Part of a small language model's weights: 6 heads of 32, 9021 steps.
Each number is 500 + 40 x the weight over its row's rms, rounded and kept within 0 to 999. Layers, rows and columns count from 0. Numbers have three digits each. The size before them is the row's rms in percent of the matrix's.

# layer 3 MLP up, 1536x192, rms 0.147, rows 1234-1378, columns 96-191
097:526526505574491510559565504465459524544453509519441474439515512524556401433511515506566419509467504434516576509434507560569516495553499485521446522520501561499550528582461573558479541517471541556457463487506517457485456564499454492468552472491542556450505473517449477503533462541465485548
108:550507497498527562544602467508520407526521574585478460430518516526519479531498478580509429521494503509480518450491524477514467466493462473468473537473478480523439452501518535499482464471571488509442448478472468537468441515585516554532561451555542497478490460478478463477470465564567512469
124:505467508561510525569478474506516492473486542556437446436469487482446551518512518369507478516534528504594453446489517535479424529536463582503526471499474476532485533514471540539419499529499477468544523462489430404465445507475545471478518499504515504539537451507521540490479496544409495542
076:530502542503412545557460476535483508451543512528488492479482484505523532457461558520525483508459477556576598468554503538461542546486494464448502550473432449473434556509503464461485511460538557517482518435533443542420430525481455568485511498557502531562492478513472492559459486539510549537
090:455484563478527461521523512543541492510496470492543460464493528468540501480440472574557561546495515554459571508479542565473433465491511505521517446499529426482504456468496465476559573487481526625412494536454528476503465534508464508501418502525530506561502525429465432508484486532395479525
020:523527499521479535516521469539466539496501572593515459508566504551449485544472550479425546519480533468476505456534484525512454508553469531519532469516449491514544491425545532509521563528508452539486493454515607494505481528493484501527490560479492475457466508525493498520528478386487501479
127:496577514482578416502570511471513480507444429479567497569518505415475470466511496498568429520537466514515512534510521490539547459397507527556481388522546473494515405501480537557508515541478519540507547522527479504421519528468515507472513502428549463504512429469454444481479500533469477476
101:532491488448587499519501464521493589523575508490443426523431544427484502529493518494440555492589558508479471446479537486406513500542403467521519427557503434578466542491539473523463484456495477510504525548483544503520574547507532448491546509440578473489539512504468528523496469465487484474
129:415498525493463495540423439498557531492493501498506445535464435446513424455566506491486483517434471554490515515486434467584506552499428532532485454550427466506522452574509495502532547445532425554428473429481571482434501562592517501505459426548541481556452537511469500455564526499492495495
105:530488471426535557479504439493389452499547492478408508544593430539516581483479481485474468528481575514449488507505484463521456536537448494539523546498430450576467463454517461544554529505475465501473487544568456489495459500496466507522427519491501551520566474520472452535473475474474468520
121:502458491513500544501493557488461482574521508549540496520466518539548537516515532547464441522512574492494505486485499433510578561505498442476504372438503492459484493488491528556461471542510454453467526481451468541487561468497537453477541481545607559507503467548562588500465398521414546510
104:502516433530475559542497530513495458523504544493503506498485484375440527463492492467538460509524404470472504577533496403559572518501544475521432508532500529475460509538413510531497483596468519474478476496515567400447540550530463493496574492508433484509475489572402473509476449488503529512
113:526508466395532512430553510464403503539530466520551485529514424565457457488425435515470452508509498472557553490485497472524489501522447483472549467522464521471404495504514463471540478449520539493523598501494567536471514426537483467494455536502456518511543520547513489485513526447520551520
101:509464579526429467506436506462546479475425524453449492510508595513506520537404500435484537406547489463524504499495484570468530510554554519528472382488546562507539525526520493501490528513469503561540509529535494450477516580451480433480468459473448507482514510496516477404478494472520441551
141:468518499359532487496559544524481447471550459493388539485471501518440512512528423531451460447574477527511468466512483448513465505558483543514513406524459433486624512496475492590517557546517541531477576487586462497466504472554458609495484518450554502526473471470460442493438459508549466449
089:485530511484502398537498491485445434472542480469480478475526521485410474482483542498454485512495430518503505482543469549535518518497508412495537570475496578531544427468478605426492502509535513558461471460533529457546498532463573519459505504492520535537508473610513512558447553513506494541
027:483506481548507512516486476537491472434550532475469572522497571488523569542550467489519520540562549545527449469532474495536523442453506544514476539552438472521404440436439441424552528487553538382480396463502574513477505578491495415453480490504493489500493470474521490526514485536503457505
105:492474527530450559468480561512529472492552508556506526526488572509511510532487464552526547466409494483580533505483529522485418480454520545445495598478547476474532450429501441536521452510529571535517530480468540493461411486419452556463500591508451505534483514492478546480512460556477424544
113:485474501503502512496460527475529528457558532487540535450484491528476572522471589562551527505474552512538550508504524474454483537477413495506489476517490443515530543568485546557530441401540490472484490481491455470451497512470418502532484463481567500465513497477499512435547497539488460560
025:465439506432407572511521507466513558466506444437483428480510455551531462533535513493567479515475523472514500507528455458505548487566489459532517504487490518502446511452554504466485537563495478529435476523454498566536497533533478502493449508504523507572568493498473459484498553496500524558
100:509555548483509439418521485438448516507519507500518478471471482448486523528505442605517501515451528490521524464513505588499551416436453586504587495537509428541484543529418470530438499503528426396509423521544508443469540467462526477470545510535531524562556497469417540499523506467542513579
109:481455539505582521544557467494520512512477485478531516488575459468418529515412518446519532493524539529420453566502576497515511432483464567453486472462488552494578482516519473479564546469520506559486451486549448535575584468475524471581507420506477496520557431506480544446570500416444511527
020:504507488508521492452440498510517520512470505430540558489492499403548402521464469513498518557486497493473426483428564529478528471516508469531458453438493471504531474554430552535495547550504479472426562477457498440453552498522524556521484453478491496490527534455516492465559575555513434518
108:474564501526506463592478487438473449535539541500484574524501460520530509481487402472532421471520530503474500483579480506501455509509550439526487460558526523508533448563517486452507576539495572552468552441446560559498460526520511499544483485541445492456479520515471499501473436471488508494
115:457496522538505508490468502514540496406554437511540511503455505527430541522499493395488562421465547474534505520461476541457492505529517556523505493493507436480468502479481487594522545448539478533459551531443476465510501496458457531582436481400485498618542483529494424519486504501498480478
083:493443525562467544483468535496463581511499534468530517542501423522561523475469496503465530494544497520536496563472467452598475511535532526571529532546530489539468452498440490502502557487572524508463504512493494471458476504548504487531570484551472516600523507562451419527453504483517501423
118:409527566511553460558471448549563512426559521413530540459466498516479488494438532501466472479525494507547515465558536483499447482503428506498462492475530458454449531550475477536456488503575514506491556500507488473539456532527555513507510498525499515436451482531497498467472491518548517478
104:536456522488447464459470527566516546435500560497474553493562556488428510475476452504504545481532479477489508492486553474479444523475463530579532448501490514540521455443466561433487579495580408545437491505471555492564593595489562540522446518508448561451452465511474451452478552524463553509
043:499510503467476522488504462500517461484463484522490483482539493557458488475523473532514460552485525552496531547468491519465546446598530572504624504517512533530522546470529510517502467457556449539555535516506469485493482493554500476483428523557454555520460468457533542555446503465370442411
103:472488471536442498492450507542514516476511423522544532457500400438408501508508485541516519546467510546570466473512444558476567469526467506504467521498484477494506456522497492439486457562437420562502511515496482522524471532525459483485483543513486511629511414460527516535481472509484536462
106:461489472546512488494547609477412462465528503486496570447474587552477458529563460547485499613559529407462540425450494482522465563464491484547445554482500451449426522491509456512578506465511507563458467566527551446502424502469512482481489450513527484477547484480506491575520519564427532536
122:564495565459563473484506485430563473510495467483399529428425484565507533422528448506459461516431469515562447474534436476499514516475492490561486479514484483584479507485455493546509553443450487524557478531533535566542504457456479462435404499454564544516466523547520457527510493485537521523
136:489480496420546522462504620480523471497537494511542486512510475495556468483496503527577547452442469523486503469518426446470434542412515473538529554520510539548485481510509514525501506462477544430472457550483496494542486486464508490551476491501447574518508542448528522463504539480559481484
125:553503507581550519538415486495546490477508550463490504509542550469457459498490452561450478463500450490521477503502535440502488399415478529456530455524470490601452474534517503538512478516578489460479579535556535497549543502542459473539403487506581522409536434534493505489520562476440524438
060:472527498488530569552514462560453539470570550536503506478453431487505509437488484516498529540495460531499502499542487542481542482485562480485508521541486518489450456508512531524557484460515400544492550536502542554472479497426524456523494437546472471549555448523456529455553474463503398518
116:507582566548492452426567551534484532510520450490485541462493521486534470523496481521532516514513560345506477489519496482532500492507466495525591458425509533520516521508505447560530480543567478552543531495508481527486456487566461520411498507589556539455498556523395516487442521521533419471
112:527480538496495531516560449435427487498500552513568505464491550508560536499506558541470499478502514468491487544555510503528466531462521488612531444456560484415494491534474515524534444487514540494498485563505484559439516492526581502518505450490563463443451451485461569444487557561480450454
087:475452521482403519515538530490434502495553551503501512493522506488562501487541476561449590526562447495557513569537522428550416521543514515508445475479566515516497522515533535445489511493526557534505472514488490451503528535458485423493467429564499472475496561495439433425503526474481548433
088:486524505539513501487471440484417450499562563456470495535568546558441472505486530469442530468555509487543516465522549386540501511468570459530498513551525469470508562507505568549485447507508456495415445440457513504483479477570500503520537518498521529549468499484531593495459557574491444499
111:610535471485529540531488510475467564503461524490565532528476485428524461427500565582514491506533486509448500488475494467519446586467493473526485552459538501461533417574499501507485479502452511458477548529493496500486514611537481427512471478527538493461481536547471554514446484483535517534
088:468508481486473534465461618489541457491551536514447492506513462428578459482515572518501534543437489446484499549447471549497497520431532484514420494549534479572465526485546445573463482518509523491535555451481482535494464468509424510480537578533525463516467565578469549483502459504466451473
096:535479479424534546481458471470618484498456519469528461552564511477545465559462488536542508502395523496532490492488453468501545484501493551521534509416524492445507423545463480510541539458523502498467483555500450463522485489482424437537487464521480520551473532615447463554506469450489513519
114:554420505469514486464500455407506526504464568518511501490452511484494433515536468480503531462485527476531517525570461478523444431507453490581492412551513450475531512508508491541494529549612565526510508485529458547534475484545506509545514526572493563479505560467551446481542512490551520502
088:441487474523543492508518520488484497437501435511473484506477468529499522536445449481413451548468480534471544492476504547534480498527445587580579514558481462548498481429541483491529536477450454516547543407490459545545468511559487476480452497417478450522554461548498539484564498519516489479
135:408513512512468482473454534520466480476470496441448453496516498445510519429465485475541482506424486502490464521495477464425552468557527521526558439528467531497557506460534518509516541509520485529475567482542452520472480503502494552514541608536563511532547453452507550589487522528478540479
125:515476430519468420524457418473449530498434487523435506487584528486483583455427419508480443534524512531506517431484425501528521467505492594493533556539535468552454504532496579516519495492505566532516555489472457531495508535509502507478506481489537543509504501525510551515532413456477475502
135:548533495502544506483441480595522556486479549469524457488524471509507564458441570481534441483515514559514467524500480481478542472586479509548474487529435462490502492534449523536500485453580371485499440508482503532579567516532487427549514494543541493586459462488539562463432474535504536488
067:478426452566468473484545577501500542566481508502492481512511541485437545475478542464549414504477536489531483502510517483517532470491462483530513405426445520613473497479500497519474487477543489435472508507485552462497566514576500496527486513544502509516475534561543467534494500516510469522
103:518601533494533474518423477531502564525536492535512413509490540506512577447491559486493525538484537502441428544561485493500489520515508461499559512406542512444472498546580480532502547513506465581420516497540564488501487467438558520510516503540471506445546523552462536509406480481424433491
097:516508528565418487436536487463502564535550486456470489449452509464360556488481573537476546416557562495516605556549479469529503534555488495467553460491520499516494500567501477559493501540523473461494458553476510508496483563477546465540469477538504485566516500523574492517462487451494464476
120:534568404431563493529555496497508540468496523549480516452522468467476514509426489455575527519483499571559552521394527535511504489551465467485557532513514511477460553501463458467516495461473498453454543491444465551493486378481469434478542491579556522512518511601425481515506449510457551505
092:481549529596509512448498463539473511498525489517529541542511490464523502525441464440537513480523492466590541422518573510531543499568442480507474583473427525506462551471440517504542471480524513531451545535516469478377534469445470517510476540593521524534560482459407503517513482533481495488
063:485520497433469469539545494432528507536532523544520557471500563566476478499504518497428436456565539519414514523463452544500488487525551525472524473516455520489567458502547509516532517490492506501499448540550515477462404441459474507578467488453497507436513478421573459484550538525446550497
114:480558512455549460448493541540543499514527511521460525493519455492518595404480537460556521507539466526484450544459513509490494456514537497463518433517475475466556544455469478515599539485476498450503514567473445478576455483458525517462509548488568533477515467514517418530511596535505523514
117:453526505491480599428500582499483533463534536530479467435415566477507443458527402516456533557495479549457499524478409568511513560475551544496539502492506532458530436552526555525506496539503502511489465563457528489454479493462515523480484502558579467531518544454545536436513430483488544514
128:542545576457560525541519509528519490497558526517496527445500465541479500459561517459554523559573539513432481535532515554480496549460508485422478494502506523506512589495483484558502528480510467582524545432467478486532496508462483506517555478480495531413486457557527439477492522454440518473
014:502537419481567458528524542460579532462480532490429394429462483451517514468429503481488553475540466506561544456564522481552523531553524444535502542492524547511560522497415499503557470504514524486461540483567569525519493476453452516510518578480581501539487440490471519462493475500515531515
082:535525434460590498506522499503469569495533538482550452457563470504545590470550479524551464525476529513492460535441532450516495476534475498451467493462482506459501521476535476484491490470497451452552504492496495506575524533521539458428460523504564500477459513494539508553497559469503553485
084:501437513504506523543541452556532498494498551510447482513474555458491468473507470518529495461563543501443594443505478492466494497530481504511523504485499465523496529502476538497501469489574459489522470562531496432528465470522518473492502417521513509565442511466474462536471444582453463461
106:561508455452496432504580551531473456545517515513462584514553538429487473542535525515494554530488501459497529449446539503483465425419538472535481510480464516473490529454491490479506476511432527517461516548511481511469491514500562487515546543510471401496491504510541483469439504588523540485
067:510441477549527500592524480492451489441542534578485460431416460504485545498488453554506516510557435520481484502443492569549455503389527488467497502458570540486481534441569514485438495420583514496486465432495525519456494532498566478529405482484477560493495499524501500496479495487410520529
123:428560536496483511485534432470458543408468513439527523491489449498508467474475506573457445405498561530513454497549506502477537538505491450566460475449466512504516477545542501441488427431589454510492563528500514503527497484440503531461414544446540563462420511567434488487508515505600507457
117:477470524471491592476488518511569491477444531506519454545443506478493499477517408489478504476494433447540506475524453550527487471476445522498484521508542483444529555494435470489492520563552557504407523606542577518468408499532501476552516477553448499505521501478470499452505461456558458537
083:454504515503488494519486530495520507486530537550458482490514475419465500537493521508455515486454486432505523460532420482510497513597505504491535384481535533455474549487526438577492477496546543534531523448463559426495469432488427467504515521536453455497507492489444529508566575527541512534
111:461491512467504490531504447572484512478449448479521533503489480486545480555525475491480466526605493578529536495514494488486443544502527543564466447522459505494495541495510516565362514590435509541491447499524501566504433467518524494507428442468500507458501443496513560438501511497485441518
107:475513422501487542512529513519534433448478496549561448489524492488499520520482482575525502545505447508564627474490392499496507467533491426542490539450503465524498499552490597482521487506491556423529468471530533527483491507545436494457564447503483514564548539485447525476506491486469475466
147:475500485466547555540486439471479512446487427498476473608489520464477495541427448494502424481531510486548536508523442489569521435464484576461466472542530450509535542570467495439511512501559511538491428505486462460492498509468453495487447526606421515469484463493466548501523494482434505524
103:489464541453512491476491449550449516440484487522451584462560416478489512536537541493569538552520508469426541565501466448463549406494498514514498482489508490508437440463503482503495546526490504561485472531517537558472545547586485517418506447502493488498476555425476457540545513450495540553
106:480484548492545470526535516508475534500510538531491510533537462467522403524468519531464426496472487442544527513525449422438432536461460514506577523550501502602461434481473478527505434404482506472501507442536482498484478486529539474552515477487522487497506511443517559542481461545433488469
107:543558481560464488512430536458416528557491506508434513477470541511493524491541426478489475498472548506495443429447575500559547487407512516520410493473480510476559548480464419590472520484488491458532520473503553490476510484456531580459513508492538486534491559483511538504479423509530518488
115:496444501572546601463490455472545513551464500551487537509497497443468536584438477525597472522476440496484520414470516489500463511514533482544582475547458497494466436614527528484451504544489494530465486501569542513521531452545503533489478471493491525481486504412502496484421536481534503508
129:530522469438514418441521462513479499470596506490431603566452447502506526517530465492490516472592560475556475440523470519501510499544493431517527422528454485525509411490569419513495509503513601459424486483523491479525451522443424458455402479511502519530437528526491442545489520490591491541
131:519547489447431423531542545412513473485477479526512509496581504516525584474510448517553529529495536449445508518535499493488494517490417486564531455544558503499498535474496575463484485493539536559579494510534511491562531524484482443439500480484490536503568461435520547433482564470552512542
070:446495566453498497509524494513496525520535469457509528584439462475513495522577542466493468568466515456486530446552508477462520482529492557519512537467401466541518471450541536515451514594474605503505521473485478537509518583518519510519545590517547529502517466515396487452494503559446406533
120:467494457479527447491517538502530441535508426547456496527504516495516483533537477516506559557504526549451501508507531495499502462540538476536504492506462520541546541473509432533480488472526519524510542476506481430524478577508568491513536562524508541546531523461510528493454586533544548526
096:579500530485485531520488563475523444475462524464429513525543538536520547556411486553510489482535560527576478433444455459475471513469462511535478504485526544521529489514543575461518486502437452467544519536530527426547483497508577516521544511470527566495467470519452454484549540511529440460
109:502516527460519477493526500501542431518385476533508544511468498553493491461514490559505403497512485475554559526540473509495469474505393484485454461581478464484566467512476498573433481447460474521525539524472510475576491489530518447581515522459525529458481469522517486531527517600513475464
078:500457489485542453476464471509543594478561504488531545520509391481498490441449459499447490471566530503467497516464480537560546458455513455495478529542540498475525500487579525477486445497579393595493504416495494548506526454450544447443498566582409485524474536473544467508537480441519477531
105:520464559462502558504490510440505527443532482499442513499516529447437533487521465465468525484474442518518486449497437547438494448460567482503467527531467512538509490470517563527522481447426519475500509460458532472606482535489467463527493515512538561475488455419588569506539526491477467491
113:451488482432434463561552514472499490487526519527411530522454435474456496500476489550463479414520457528473477438525461547536519536535496488475541547569503541594489492551482488510545515511506489561460535524509491506513541459553445504528416394458509496560504485449477537518510525508533520505
103:494528550499487558427519450581475557500565538510518536428479507525488510512522519523442478412538548498512492468480478505621554505558461467491524543509499525532443546466529529494551507521496475512535520485493497468461517555453475417512483487454478596485477466513476390513445487511561523555
095:468491462506552501465479498481467508483475471585454548461418474559411498417581533500493464500577513517528518558534508502478502540583530515492492523458510509504487504527482447493496576523503495522532527507466463508532473477514480483594478449624557505482476470539506506568439482517522479460
116:498507473488528476533536487454459502600488524533543505476443426539510500401463450436465459564483562474552513528476498508528500511470548487447524529485500470507445494457495461506515525563478491510457493544525526554551550490411539508457509441486499545529501476548471454530440488455504473504
147:460537515468459500526458500494441564544535528542507507530461501504511560576549532462431406519533593468438501455602552487418449483502559537519470529518425533493556466450517531461564518451491513587441525532497479482540527553514482503448493477518534494594505429455518474493490499519430526405
109:504423487461505493544463481469535511441525552529546476432531495447494550506453507491443495475454492530549475539475440501529443465487443511534523479511442507513454470516557554412423432521524464528457558471466577491425536534533526502448535518546441507549542470413512469472538542386524517479
090:513506484452556554542544438488402584449479516521467541526539443474481457474457533520582484445452526474499490435459511513555543485513464494521505482460439592471517507493496451517567515451479490482483566507538468511561485488492538507506480417539466581450519506584510508466500507482555554466
087:484471502528554494487531477509422503456591539476485534498484558446517507539513492581484428516538451520507417547471553538511526477483526508479497484486510555517485508514511519537524448469503524461547455466560490450411470474527533551547462453500495552519525493533484366602444506485462435520
110:517568467501511481487544510520494435589533485388470519468530510495515457557546489433450585563490524546495465514458510484466513477525443501496527501492533570495506507471504529518461526533515540457487516519538583500525521553514511431482618493512531447499515488609474480466440537438460482492
086:467416458495443475529580499416459492530471546483546475543510481480491511459532526449480599488473520509514522540462414451498523494486459450553497463556497440496513466502519488431438530450584539463614495466494473490535484466448415415459550449546457520504539531580536475493554499543506582496
114:476476471472556572452467581542452462486415554516516485488487496412529533502522505432590488513504499452548586524510484486551551508533527490475486503503505519464474460476486456495475589528490532523490465492485484425418562462483390508538510462512488414543435499500475534522531531513454567550
039:476490528562531487527597487507458475512420534516516454553484491490529511508526502545486437487468558520478494506454444476442575439649465494534537445551444450498500488498542516440548487484487523520441522443456491550550592495589440480481531447486521501491478499469513468466512526538488511443
053:486490514497621492477524556559446492555441487429459511497464515531516466475530450556477544521506557502442494522543527519415556439492487446461558544467500448532444475575479528491487464524453457498439552482513551435540509488497563515503473425499468497419573490482561506423517480557430466499
102:549425532485456420514519448495475536484545525470542505478433471441471507430476418525440495519541574492499514456526497514455544471575538456498438485507464446504532438464474453520497470545472489519582477513504448502541475570472486542463494520489434523456526541552395509529489477562545528486
127:564420482463543510478476525490484487423505494400529473564507469440554487455511441509503613491470535478441556475515497488507485538481495476460555495552465520515448458481469594550473528421513624522436506464474518512519482493473485491445459514541535502538486552535485486531463509484446547500
037:475458470458472519506531433500521517487388511443485537454544476486505510423518483485499530527529577472509517481516519491523420490494487505520512541458512486500477408558440585498524453542503516454522541561476439547551540521571458525508483552490502576554506559537458504558461526433524447492
101:571423498491474447612461444546498462466439488489482515520479510505559595455493443560523482511530536580520461495501477545499555471411503414566472542455471520499484495486516507460503479576546541583499542506524506503505490556546568466480520468535478477547460471501532466460526505451537517497
077:539436486532529474486525543496506461449514485432526530443486520454494501535511496479453515507451498480509507503508487480500538550479471513509501530428486508467460524546541434584435490591521556529533502506567603497509465512502509546561474488404466544509481565564497477545523479431537461503
106:546558511486522480495532532505538463475463488461463594494532451490512508499545473507491568464518549524499433476453526564518405410481519471535527514456546515423448555492541470588503513502497425496419467503489479487509504511500532517521549508385542506517499517484542546427496554505464443528
093:511508472541443485496485561397494445443463543485512542569457534517529487529576520457461487463478530593526562492511534489430473578477451526455479471534537562502468550554521541475437527494522514465557426422478587414449484513488465537499476515535438488544488567515506584470514440480531505560
098:550541454483556558409457493449497509556467576442514518454465484484519539484514489576462569515460467493446465500445438490512561529553411536508523505493528533482447448512514551417502549452586508538558501566514477519515496468563460542470448523573498425534458520536534549475530515513519540416
061:533501422560483479452568475445460467450512520545483570409465536487512514565455497432457540495509487554519522502449537459481509563473554494416501510466488511404489493513499396565556388489470507520496539531518525526537516513486474550509500473517552564476446575480492523461482446473455604501
065:469478512403549527546545501500520536512475520492458440497555488498429471482507582499531475477504513487455449538528527535503554429535595568454483447518470600510564471480550496483522547529434536517481540505512513570581505548471493516490514442536596451449527505483529443498529531481448481565
100:513496429451552547513462553503463445505537496534462446506469567467531499533563446546534513510468465541521527495461542420525526485580423510460424529525536523499491554553531466512490506486518545483496516574478551438477477525504468457479489536572458545510473568468436527467472504514498509477
098:486549473485504550481460493459545547464584509541498498466517554429539507456519474436540555432551510540535514525522544420555536510505483459528432568481538506463485507467451481505530463512505529528517599461477500522454472498458490525487515497486524523511480526536397484474457441509414419547
031:530416539494591549532486490518425478538553478465523520500496484483565475544474441485455494501466514458487509464560578495520462473569533509460507517439381527461577528470500514467493516489530503524502479506542529554458550562511471525560496538576510531579525520476491559551559510403499480537
096:514425425488552497565507566508537461501497465430529591472488469507458521485519458575501493419494484506452545523488453536569571495507533454468566558483495574588468502500495496506470542415497498551532507497487457449500444503499495479526486492548494423476490500501487591524561540498512515508
079:464525479566533515516514505545476492481607473505508562462513530459469535493483529509551546477475488542501564583501528555429523525480506495534513521436479476570428529440486442501511505443524489565510504429498502459451454474513499534487501537614513545505573523505463521463477540519446487499
040:517460560549490467412537567427464468498441517496489479469509456470493535491508508560454572543505448502522424510455476510522463553479491503461444551572527571528457463541442502552472549495444513568446519520475533496491502521551491533511426467485534544525424496444535565529509460510397430514
123:495477533480447517508472586542445501590519459456543490498485508546462517554537458529491474496520578449513453502464421456516508572561493445505481576464533468554512495522519510535499476458534520537446519451515537555458474568501471443467484518510375482511472436500524560479514443506497503483
073:434552524495555515536525452494537495470535460477494541542497534451505498410473530519452454488520516477595500461522521531576530491475448505447490498499511490510578550574534437565496493462484508536498483510498535526485489452555516536517469467492421487471509437543565485421482471467529460477
110:526487519493481571527453521536464572446528490495464541529480522498461538528534511514494469474498530478504518558502522478472478502519450532512465470568493442480508510532578474468546485490541505434596480548527469517465467538456519450430568496522497485600550502522484478479437471511550476497
087:441526517400476461495551473427530574506596509515474534510536548465483461444513536529488408551508521432518476511541519469482528455440523505497531550481441536469449491518455531531464511479499538558564510483499513493553519561459544562482506478561559583557457485481501432493466510531462461466
065:543541488408494573433554442529544442428440460468572508509526528422510495533481576517518459521518527526517517512503503480569549501495542485467561537479508504452536479557401437491496463476403563522474515542511514458505500521524461441475547452466537471462490514538507433501471584475539463504
100:538558555501464488500577517474529502543481545555457496524472574470547459464392471533458457499446518511524493493467536543467548482438464503543489393380530467471494502471479559489488439441529500534485516497518603499488512528578494463471576485389536464470481517505525450470459540490544481552
106:544470518417495419565510492439519516507501515494489502531477420476504535516527526519521530515483434547467382621474547550506453541517473572506532579498476565480486450402540459481540553458490456508497509505546465552490487563585539582458423457509562481587485480455501483481524487471581516478
089:480489525506523570538519541465484481521465453482548564527443499416445503499465496411479416465442537469603587594410474508474484483529579554517440447453479560497465481493496479538539474479470517576503414551523548544546528603579464467511446526563488549492493387462521510504484515456555456539
110:508563511492524458593513447496549530540528567468483461574487503475530520519478446535502447569474555463500499460408445501481574531406486496550546458449468574502423445526471547518524463480533434442464483576489516469506549404481502508496489431486501501515475464446481431521510462474475529532
128:536536494500510497522472541497448555482548436488507491516504405508449546520512518510485470502543535505466572454559500471447446526479503513521507489525498527506441516530530535472505452448471561442461460535493484542495486542514441459472501496537474517473475444495464515565504493518469454538
108:518461535545518504458464486560506433525421533538492543483509481551442556515525519466512460496545538499487559538575482534514547319567477584481437468461497547497566529496423518507507536464457467518450539509549443504488559545477505460560496475530513537444520454509522558503521542494433492530
057:498445517492534569558482489457519493507477548482510497501547528493516517485551465446590448491460489519496536504494494504529566503523552515453541446523446482453508481507527458557474518519447492487512496569527563471482533450513467528560494522520539456513469549626460485499386511471514509508
107:511534548462468564508549532486439425454511475455488493490580479522453484512500519471500487533471456553455481483492500560492494474471449463524522524481497486451462582506469447528495500505477465516506508546510467510442446422463486543498478502488532451499591458511453499556457441575344484553
099:530503513482518512577464456508490462554492525503552468477458446504463540488520483469540452513491453479531491531540439463508506480513480508499542508576468532552481474533528542504503520436384596446466473468583551536454555488501486505494506468445490450551475469538476513511480501524525478469
086:488523465456485559442445443471506533510543552493519449474507509489480472513496463507527579481530465528470562501499535494490603561510475461504503533476502457503489551500459493494498581463475564563386478528466461477505468540444492437533538491501530492467507558518525438523492528518464459543
103:513500502554543463430600401542421444573480519508430504487494403459535473506475474553488490482465527509572472528510524508530502500583503471508528528557497504486484469469422542479550433522466499502490516480509488499486517554529505560532524493530532536506528468480453486542483583459493500428
028:450508375532506479486437530473480465456487563493470584565597502516479586441579571522499460494507509535566426523544565525502511482475491479523450488455564473514472451540511491455596558579488488524535538492562494537535454482535562498486423557533497581478514537546505472502472482485508500509
033:506505504513454480522584544541509446488536473455446499511440507464534483526518437493446536445480560518483463424558507487560529487519567485540545525391482501518500480480538458534418569528506436475471519516472509469482469521471491506550450502483560510505423538533494440584500535505527493526
105:459566544472457465455450539489479458508467507533487455491533502526558441622555520522506574557548525472518501474526548492497412554499459555526523497535489487463574520461512459507500529486509523526485540499515460487517478596477525543462488495516536487500553562504472511564413435571500559501
093:495549485447452590583493427508485462514513551567537484477555521513468482554517494498511479511488547487520518486501448469513434504477454495490462470561417518487480493556549518445515484506499481503484501563487479507522473492433574497526472405569518495507498504510474476511459447492526526466
101:481531432451460560465446472508511510525462568498563478519501514483498488380512463541497446519505512496550539500442463473509504539492474508482449587523466518528421498500527429421496481469564482460508501496521493554520413539496519545549504445509477546532476509579593526546445552584567578483
104:521491485502478518518453512598538535477533470520455520539473524562474462517579519500454490464519481496551553574495493483478496585493436508475429487564455527499446568504558503482481459460533517477497481449526535520500506472473540491469530439547461553523506474493514453473447452525453509528
089:488553457525522490585522490489476500475489430446450490464534503483489574490504542485520524573514528516452513585433438579508429449544550442515541540487456491514523540518556496517532434462519486604516603486439468556522512470527455439489578468475448513491474477537465449434518506450573479448
113:516552528457561545531564492491415559421508503432475486477494549467515502449508445483439503511488519463453448444411532460546559461439508536582512456489527458426483620538473519467530490486460476514529480509457504496511512493423487471546506515557544560490543555518472526505536492468494494510
070:551520564478510455446474478510538503592439470518520462541545460506477485510438490523489500555510523570550400531537509443458511436455513510483522544501524485544438456478435547453508578495497490472463482499477480561459538539551397448517537460452466430544437474471479506468504501495499476489
073:513470441422526446479499492457505520507512459484481576465489538501451529517512424473469542492436532487512515484473431474406481504485472417577522506465530532457494506522459512476458460489533541551507485564553506507533446529491506446517542597519474562496505546424474502460517604541550461542
116:517493504468552508567562548478508557492527477540547444514453376516506523510476451449549503466546546451580522524521536488537489455500493496530417521529489481506486486526534640477484486458458488561506485524523500470539565513576491421470468452484418551498526453502547511432440542510546405506
064:556536448543599514591449487471497519498474527449560529482465457467496494465547467589544447523520466438461495541486571536485513536430501489490516505552496578514499468428515480456516466568460481501417472524572462551475485515482514518414512453486501475536448476437484494433491559504468439462
106:534481533485590530445493503488525514483507449516559466458514466471558525477520455518517543562458478504469505478463477431492481521478451473477502518526519535518556446561552517582502518456515470535547593551511505497512532522496466470553466515547535512511502487547435450474507497498527490507
081:504485523552534467400530484526599493542461401469516575530472422524409491483454525433530476516450459599486512485526508475492571501556507511483508470480433529493553566462493516512517517531459569501462558536548370534524513463498538493524535449505438482494530500473510471458506563435488555488
028:524518480520496504499433515573464529474493437544525409527508478513532515483518507544513459461544448471569430446494450523515459454496521535449531460473492585463485540441486462461495571548458472450529504465422556460598440490532492516521491439473532467464616457451510505595444459524486465512
103:488546506449495514539458472481472501439547504436458531584528447513428452466489448397545503502437478548525588490514509536461505439468500416527444461441488462540552543501526476588488566535482584447468523527520550464538507459512432499407459498506460500507515510508486482460512581521545489494
093:552496399564491517538505540483494481508447509537471499502512483485458503472506451505501538567572553469482463454507518536528455459428461448544432534506472502497541504499547491494492449444528416502520468467551459460513487428446458461508484518418563544422472481445486438478495468518486529491
126:512570512449520509497496583469485535489443542476572473499515504560494470460620433507478476460448481501555415463487498496488506527487509527567446479546450510440506518454499484496485491523540535488480499452536508430522380598440524576423520470501517554394477530440458508458554432513543483488
107:503525419428518547520554528566517552486512507519505483498489474544508544528517525484499519478516571498492498502424443498518485515523438481451490522481499413496531558575511563517505459493419461549485534554458538479575514409433452511495542528507524489569500501526427508536523527543485461488
088:541518508524488502506475528442623531491520491547500475488511426494469479534456454496517495535424468441487468492443497465558483461513521557496464456505423487477525535479414529485522500536450405493508513491468473466524468454506506573468557402538509574524459468482489503521500563455496427474
084:488539518478528523504524557526525529574574470540478553572494467511529574464545502581557519465513535514498510491503528501410572484431461521506401432478471560495499444529476538525430472516435460578489486502487537465547552500506505451517446511509541443533529474500550503489469492521428485469